Weights of a small transformer language model: 3.89M parameters.
Each number is 128 + 32 x the weight over its row's rms, rounded and kept within 0 to 255. Layers, rows and columns count from 0. Numbers have three digits each. The size before them is the row's rms in percent of the matrix's.

# gate: layer 2 MLP gate, 512x128, rms 0.24, rows 109-125, columns 0-127
# up: layer 2 MLP up, 512x128, rms 0.239, rows 109-124, columns 0-127
# down: layer 2 MLP down (transposed), 512x128, rms 0.104, rows 109-124, columns 0-127
gate109 117:137155136144123163085141141158093154118119101119115173137189160123219156133148134166146116140136162139171177144051106151136094140156091104136159099131167127146147114126123092128111071128182158138161189155121157141114187104184092054139210113164140118190136129119122123103156087087159090128136099128118094082156208075149132088142105108146172172183128157165082130130137115090142174112118
up109 118:127087110127145090131075114121151113131143159162146075119044087141046140075099119112092143086107101145091081135193117160106141136136164139112084122144090124119096141135096150127129143140100112187087086105123086109158126144038160168150045143100103119092126156127137120160101166165149150156129127142186166186110053175111126156075143114071095104080156101100144130140120121155127092159156
down109 131:098147136150137075102146141071140199141091234115144149167124107119113183107114101110108131107149111094122128115211172113124118155120169148136157206123130126121091155112079126163195167099121069139164099122145119159144142061112154175111078171112109110129123157157066086175096123148115156111119092125137110208120086176096114135105101100112127062123124110087106121124151131174134157170148
gate110 010:147061084160129098111138097088058099141132113177140148112142134154163154113122144113131108145125167132086099095139157188138066137153134154171101108122172076094155113083165137136143176080120131100148204116155126158109119087107159163142172106146134132181135090224100146137107140105107087125125130034122135126123188124072079146117121091146112184157123122076095124160138165053103141116111
up110 011:138172147139106185149130107106113113147138174157126141144117117070138078178117040122188089142110165114176185174165202111112187121126182161109116162106136137133145135142098103170187130093119127193126190164151102158103131172088111140094111172118131119187155145076120182090128155060120110130112130122154091128112167072175073142121150136122079144111156100171109131122132134133131135105067
down110 009:098146108103121131120141120131079081139143083082127126132191078072074160197148211108131113118092134135148061092107075086186121140127106079103065155139082068104118145166142146097102135076140128064121149127121090155081088128124183131119112122130148143134117105121134090114170185121127138142146146113170141087151143124122145107111091144094141143125188057097089205092105119150148105117073
gate111 012:099075122181125138127181110096123149131138134161091114139120170106198105138110166118153154163156148173071147126157107152062075101138084151155127140076115162181165149093164162126147090124119137125167160166197087102176112154110109148138115049205095137155198116119126093137120107094089087106145179086142132124111096133127117094157137106125126195110120136110072142154081125106204127127087
up111 014:155170097136185153092146121138182117099161115125150171136141149184101163168160112151154121090148142097164128108125159127136138154116089173113123081136126122133108110167111166113154180134174125146068084078066100129189135138100184164132163187143162083094113165177094097132123122127114193179156090169172177088181139166117167168162127146154135133145089115165103145151099179083066158124180
down111 011:153160124123145134137148056114159137088070140159160146132144160140190171205141119124197102102129138111153106096143115134108186185144084144053144148117113108126119115149122134115140069099117187147142170166109096144146141103130160122094166085194162104156140155149112124110126225143150163103116151161075116075137108081134132135127153047133121112134059103154114163121164100160150140065096
gate112 126:116133116131108123113165133084165116071064096143148111194088135117130162151184105124126173153105101080120121134142132190059158150098148117135142121087110137144129107164167128178154100112084097040095166097101084068158136090192099087095094168151134079087097109097134098190129089096134094146104105091127132121122196102146097142125181144126164103147122094121117116144115069154112093124201
up112 122:117075100123130159134107086118056132147125198122104139056133088099093093125117084134112110147119114200109121154072102094175124102130136128104101138173189117141125144093134147123098130120167197160176084208123155182113168146137153164138132102122099149164171135130119165067132129124156210139131139142142109137115081132153138042131102158113108116115126137130092172124143176063102167148060
down112 132:163130162146112133097114134138121107109167147133131187161157138151064091118139131177175153127151184170080128179067139131159100109126090116087110127208119158077116117081123149114148153098163151140167084155142098207125126164101140187145137143103101193125174109169089134122128089109159192146115145143126125164171066159163153046108129126085115123120133134110122127111175201114190153154142
gate113 130:070075128090164113161143114106125117111117151089098103119177160114095104112097137131123120125210122108144123058160179110098134125165111140085108090143166131113107185117091113140157157145136091117023148139139176136146212169130131118165136102113115167120110169161076041097169129102120106081131111157094133156064111168092127149145173111123088101115176147164150116135132158130073084130175
up113 119:147117068108176109088091123123087118144181110157159117099141152079134173183111068067147079099097169146132137140124158112116065121099148114136171144125104117136102147109117102145065194163112102083127069138109123116054098141118091105202145139161133151108114144074123128164071110101150170143133111096116082147127168067134079071160088120159125109172104110154186163162173118138159134129174
down113 138:131111121135101123127118121127132122124166176154162156140129200085156194117112122133123140093095228118090135093117152082123092147126224196124192191112069149105132116139159074127136161134134143116081075106161104110080087165158134084156149119173141144103141101090127111189085126107123112110112119179140092178147115118112096125116086154122169083122087131114138200119146174095155167150148
gate114 019:168162115189129108159120075153141076154124100137108082141116129167167119157126144171075147081143154090152173099182081162115135145149174090103092087146125147099135134181141133176131145152172186153113119081171155155105142166160134147112127164182094083149168135099092118121099165124126090111166047109154165136097177115199124159151170073136087107084117142100132102121202097159122077138148
up114 019:101067138100127129168084125102133159171082141121139147131129141044115129130107145097157133142186132156080081122086141104164097066140085099167134192084159117188046146104129156060163108088111136117195154176151133140125123111102092136173152165152090158125097143077138145091168197163146145107140112144107111124148143170127120104134095164146166093141151172137050155164104107143168156118104
down114 018:108118118143129117114122105063091146090155156177117107166089167097166095116174139157145174136057135113117110137138104204127139135145096153075113117118103099148098148141105096192101097117141110131101084109096110108088097170107096142110136150112197136174097141122147167140076184146166154160171091111114134205198093052110101165148134180075115145070083128146127097098148124147195107128128
gate115 122:136075142158133136116111110081128119120137080158113131175155137130120087166153141093132162174140071161107131139142149109144174130147133126117135157211227141184149164156156165143156134200075128127179160126170128206091119119168142132113115114109100121179166097111128132184056167140133108125117098175125089130156097193110088189133132135111136118110115075132076124085157128082068149167123
up115 116:126176110139112133091160137183084123086095162100192117089110143135130140130100131154129112043131196131155097159096088207122081140123103090158093115074045147112093086128132085132084149055136115126086118156081117101180112177112127129097137148187167145087103134123115099077172073121144092132140132092121173133090101113167173083108118116149113132131132147112141113126170163184139100078115
down115 114:163110115141072110122134119171135139137177131057073133091119116100120161118157079128106199089129112053153098147152119061092190127103096192109098144178130102122120167060142178112114122131161103126197107071096139120160139168167114121147120081124104191108161145133134148094140102105133132150120125128161162137088134130120079090089126101115050095118173154112162188112118142132179140060128
gate116 137:132087103133159123033157088081177102130113097155079150111112168129167175130158091052087140127099128122138128136121184169119146057144121133088097123086133155120111077113143119139172088137156128154052139095103089140092078161072133167137157093150137123090098064137164146150144171117150084151136142128088179144136099131122092206160154148133122158116175139070110127121122125128072071111115
up116 131:069157117079151142173101217166129143104125101099196133146121120196156136143106196115132109174124111108168112109138102122178112152142091136155130126149107131139131158108184193100094113147144130141176094197138155091084131117164175109159071074086081099110068135118140099111158146110079149099156108118135091090102152120085098106118092072130115087131116161141131152147159114086173210130108
down116 135:107162092096132064110088194192103175107136104128201106103140125096110127128113140162198038144142132138131165083129126142199092198159138089113143141128127141128130128136149167123118109129159114144217135171113150088080136122135147160128085127146189132107185177093139136113127156138064119120114122149120092140158133122135139081118134135172129146121033143146138150124125133082185192163132
gate117 116:128120081149138145051178101142185097145162110147127146171157112116184108128085112078123146165109135129122123164109119169141086114082126166130117117179152107085149150211126104134127051096131147135053099174185046106145145095138087112144092157145129150111142151144159149129101063143097130147079163183130160086111060128159128118164136122104146117182111124124184119091137115101192126098166
up117 111:164127179113118081255115105124144116128127143120152131111114140200087176123157102156149058156106057153123134110138138111102143146163131153069094155100066168123154158114118167102110179120132151145145134117092148131130088154132145130087182125152168075162183073156064123114139125154174108104150097097165100148116165136078087090108128105145084145091088122126065152140146144133082146112096
down117 125:164138185129101063193093140090089163118121139169193164131159128091086172105102173123132106106148107166099044143097171139105144140179143190100150120113146172132135135132176136128097166107143092129199179106096211110128128124150138128097169114094162055131112145160116104123118170094120106170098157145151099128142188105118109155083132089160122098096089178094106136147118144127076147133082
gate118 104:126103124147111147129096153158134100120153157095131137147129116119105159139096085145123088109100124145098120122065144025090109090152118102078108119125147124166094196170061143115124104186119120143096116091158135093139132127138068124129127176094137153091099160082070124153116160125102153048112062129235120134140188134169115134132159143176172124085187134104125160148083158111095141156174
up118 111:136171124090124114156127104113124157118137105188176077083133131119143129155132138094139211104149161087120148142131118183139157162093138134168100113141144168069178148131121083122118124083151124131156150138126070110138104079194147101120123112132105089128206108172173146059153069106128091157143149102011114090141114126130174120164132138091103116167081167175160080143107138128176120158092
down118 111:115132113091149125138116124087102193133131215152170077115139147128166139119132134115115195123129166109144150137098109207112176131110144142152134073151109157096142112120132107153130209103134075159093167151168091134090175100174116163089111166166094145117164176202178128093143068099177136152129159133043160125112117164140109152165117082080107129138114169146188104148111096123153149133089
gate119 124:193107170148114134111111142145149062122114120127110131166141136191132150033128178136069112168131085108144120090116166154156101100146145150141103115075119176094160096170135145147132146120160125170092143079119139191144194142147173182153131173102124129168217152173107107121086131094083186168151105142070115115148139058117124109124098094121154104137103111203141113147120119106083155128117
up119 118:150098098121138148098130144143146118052134117140129122171147136154116181137209180063124079105106175124104074151107163096136115118166102141127055100123113183171182097115073186107108163139172125129109168141172067130167106130150138161164114175180146118212171140185146105081134128183154157151118125135101165119120107072089135150134102151175122148114111116150134164129088164104088136165149
down119 109:116127127043179130077149110173111096132120139113176114185136125143084125137129131083128171161084161147171107159141131118080104121159135106097142110120081143162091108109099121131148182138106135120092150151183139141123145106096190104098118199146154077142126125094177134132136019148110142147145108100094087140131193097117145117190082098077152147126143174168176133127072161159079093081094
gate120 128:182152088136091113119133137169076064155094144144167145123160124092119133069156108166158114093125167144142119080107091158127093160136136107105121129092075151107123191161109099145128061061146163027120116161100135172142159147133095129106165094135162136054109131086119136113136122124095143100204129069135134143073113141135120107104129069082184094152134121071139135152153184162083139095128
up120 133:154113082127082122143140124171079062168117159110181165112146137069148122122180119158150137118125174115142133120129102159119064161149149132123078132125036130113137194149107105142109065078116167064140177177071126148115151129144094096110176087130140155049115122095091134132174116131141135110186113046166135142081150165155130126116150079104152102155128141073142145150170178145128118106146
down120 134:156142171078144102110125128160138105156102128120193122120178158097098089169132112166153096153095186167155115107142135163111124179119151081130109175080090150068135181207153132092086199167109161096001173146153172132129097120079126154100136108139116124103120156100124109117146111158080103114146108089070131133127109142092087109154089149110146159159086154135091094131144166133144106093132
gate121 089:188118106163110188126093132158142109110167115129156137172223106114115098086133116138150101106111112150097173134132167136066124192125129109097077107158075124129123159076090098130119189038103100145112187094131160160119153157084097163140173133110121112073151134131123135091125126122086119123119132071153132146092123056160124121122085104128094139157137136221127159155199111154121143160083
up121 087:134104114082100132127149143128090099095095136193093134142126200092119213121101120131089173177122088200117104100088092112123155071187142087149162127126166135084117073128153147130102076116082134111116164134149148168088090102130172110161143091107116129150152092227128123135123100152151175144107139144114115138152107140108107095133152169078112137076135117101131073084119228099098119133113
down121 085:105103126112149085113034099173086054130093153071169073146060121140098162119075113096061166127098070162124090155109096090118138128156121144148136097133147111145116133121118161093101109107125122112129104126109090139155123125070152085153154098103111130085063133139208129133143050131121143121105104048146105168076088152139127127119159119094148119116149154142149191121108169133087160079147
gate122 013:133125167147108176113123105129098133140116053105158108073107144143150171101207134163111143152139146130121127138067095107074118167136133123188134107126154133095157138097193169147108094143064124125081152155133104126109117170158152096105141111101122082100112076114103095110073147135114102106099172120084148144170158203133096099104127133097125178157070131073201158076146075058125111073131
up122 016:107144133117115095136114126091102173152149191131166146113147114178108145170100101134135125120180096169115159111103137067175223149086142170116153158103136168089134098125138159127166177135156128169151116128099186088168173042133144128178131154153143137153176170163076175131142130089189093152167138129100184126127107137102139157157125109157150119162105109212075079128136121161166105121177
down122 013:155096155164131111109131146078137124150099129170183138190098179092189174140123105114215107114104126071103133127099162099151196161080101144131157099151161155112122206121097163140115111167124192137146137080121109119114066146154064156082142121132097129096092147108107163100151147096056179131125107197121128079141091111137078094094102114152120096133101156133131077085135145092136123083110
gate123 113:125119076195158167108116136165196188137119152111163161111137161172133106131104170125102166158125138168132137146135147106114154154123167150129179107139155112137185099123189127178164159125167138164129142088144132129118162115135174164085149117113081089081129083099130173078120106084196075099105073128112185165136097106223140083140096138110147077127151191151102102148124168106158094086123
up123 114:111150117075141089110125103093169140132125110101179120103114167138122159132158095115112132157109192106131172118057139187160108096109126119130088157127126041097119144140135108083094144162169070097150124150180119126110122052067098192091132168122170122099170087150161133105138143155156103126196147152109097158123146145091090174081172134154127144107120198096170167141151114153071194118106
down123 114:101182063097135145151177096122141203164158128099167149158117212103149170090106133117120148149153155083106161126081160166102161087142131089142094115154141076109110146171148119158133140155178177124076146143154100134086177093145145137122062127131148131108142090152035131117116079123106181148129091119119110190110177135104110135098123108084135141143209157098175143152107081168130157117111
gate124 097:159201148131114137122163125177167100132117132161155083125164124105139145131122156172145098112124193165113074127178134187126095128155170169130118115124168090113150108080151128172150131182118141157155112205140126140147159120089148125118082139135148100091126115127174120147107119182108134243147112154101116117111158101140200178160126118113201129160133127128140108165111029158080076099141
up124 090:128036114092146126120107195072069082145135109091110100118145104103136115135129139125140152133178060120074109120058157055138117127138098076118143177156115134119134132077129082084123115181129143126102134139174136121132146115080117114116169101110137172166141151143135160127163167142153169086155154147154138126157129115109053141124154083072060117103188113091188164082174151141158135162078
down124 099:145129116110158164133087188104161060122150131092104126158098113062153105135151096136092151126167162120164099103115126108185139097108147123117156176180154089131109114066168100129082113164154123143134136162153124126193169101071114094085145180111097188126104098119123067172131082101107166135160111172104104182146077127149154137111141165140129148143198127143136147146240161140155076112116
gate125 130:108122138155160163128106163145095147175162134165116133072095142109092046113131131190127194103177129093163078102114045076118141172119111151130197105123130125140164092111096057131116168104166105107107133129176143149153152164171123120123127098130163129146074139167135119073151136183171109077094069095130141106120195173117093151127147149134124191071124103156099159118125137162150164156152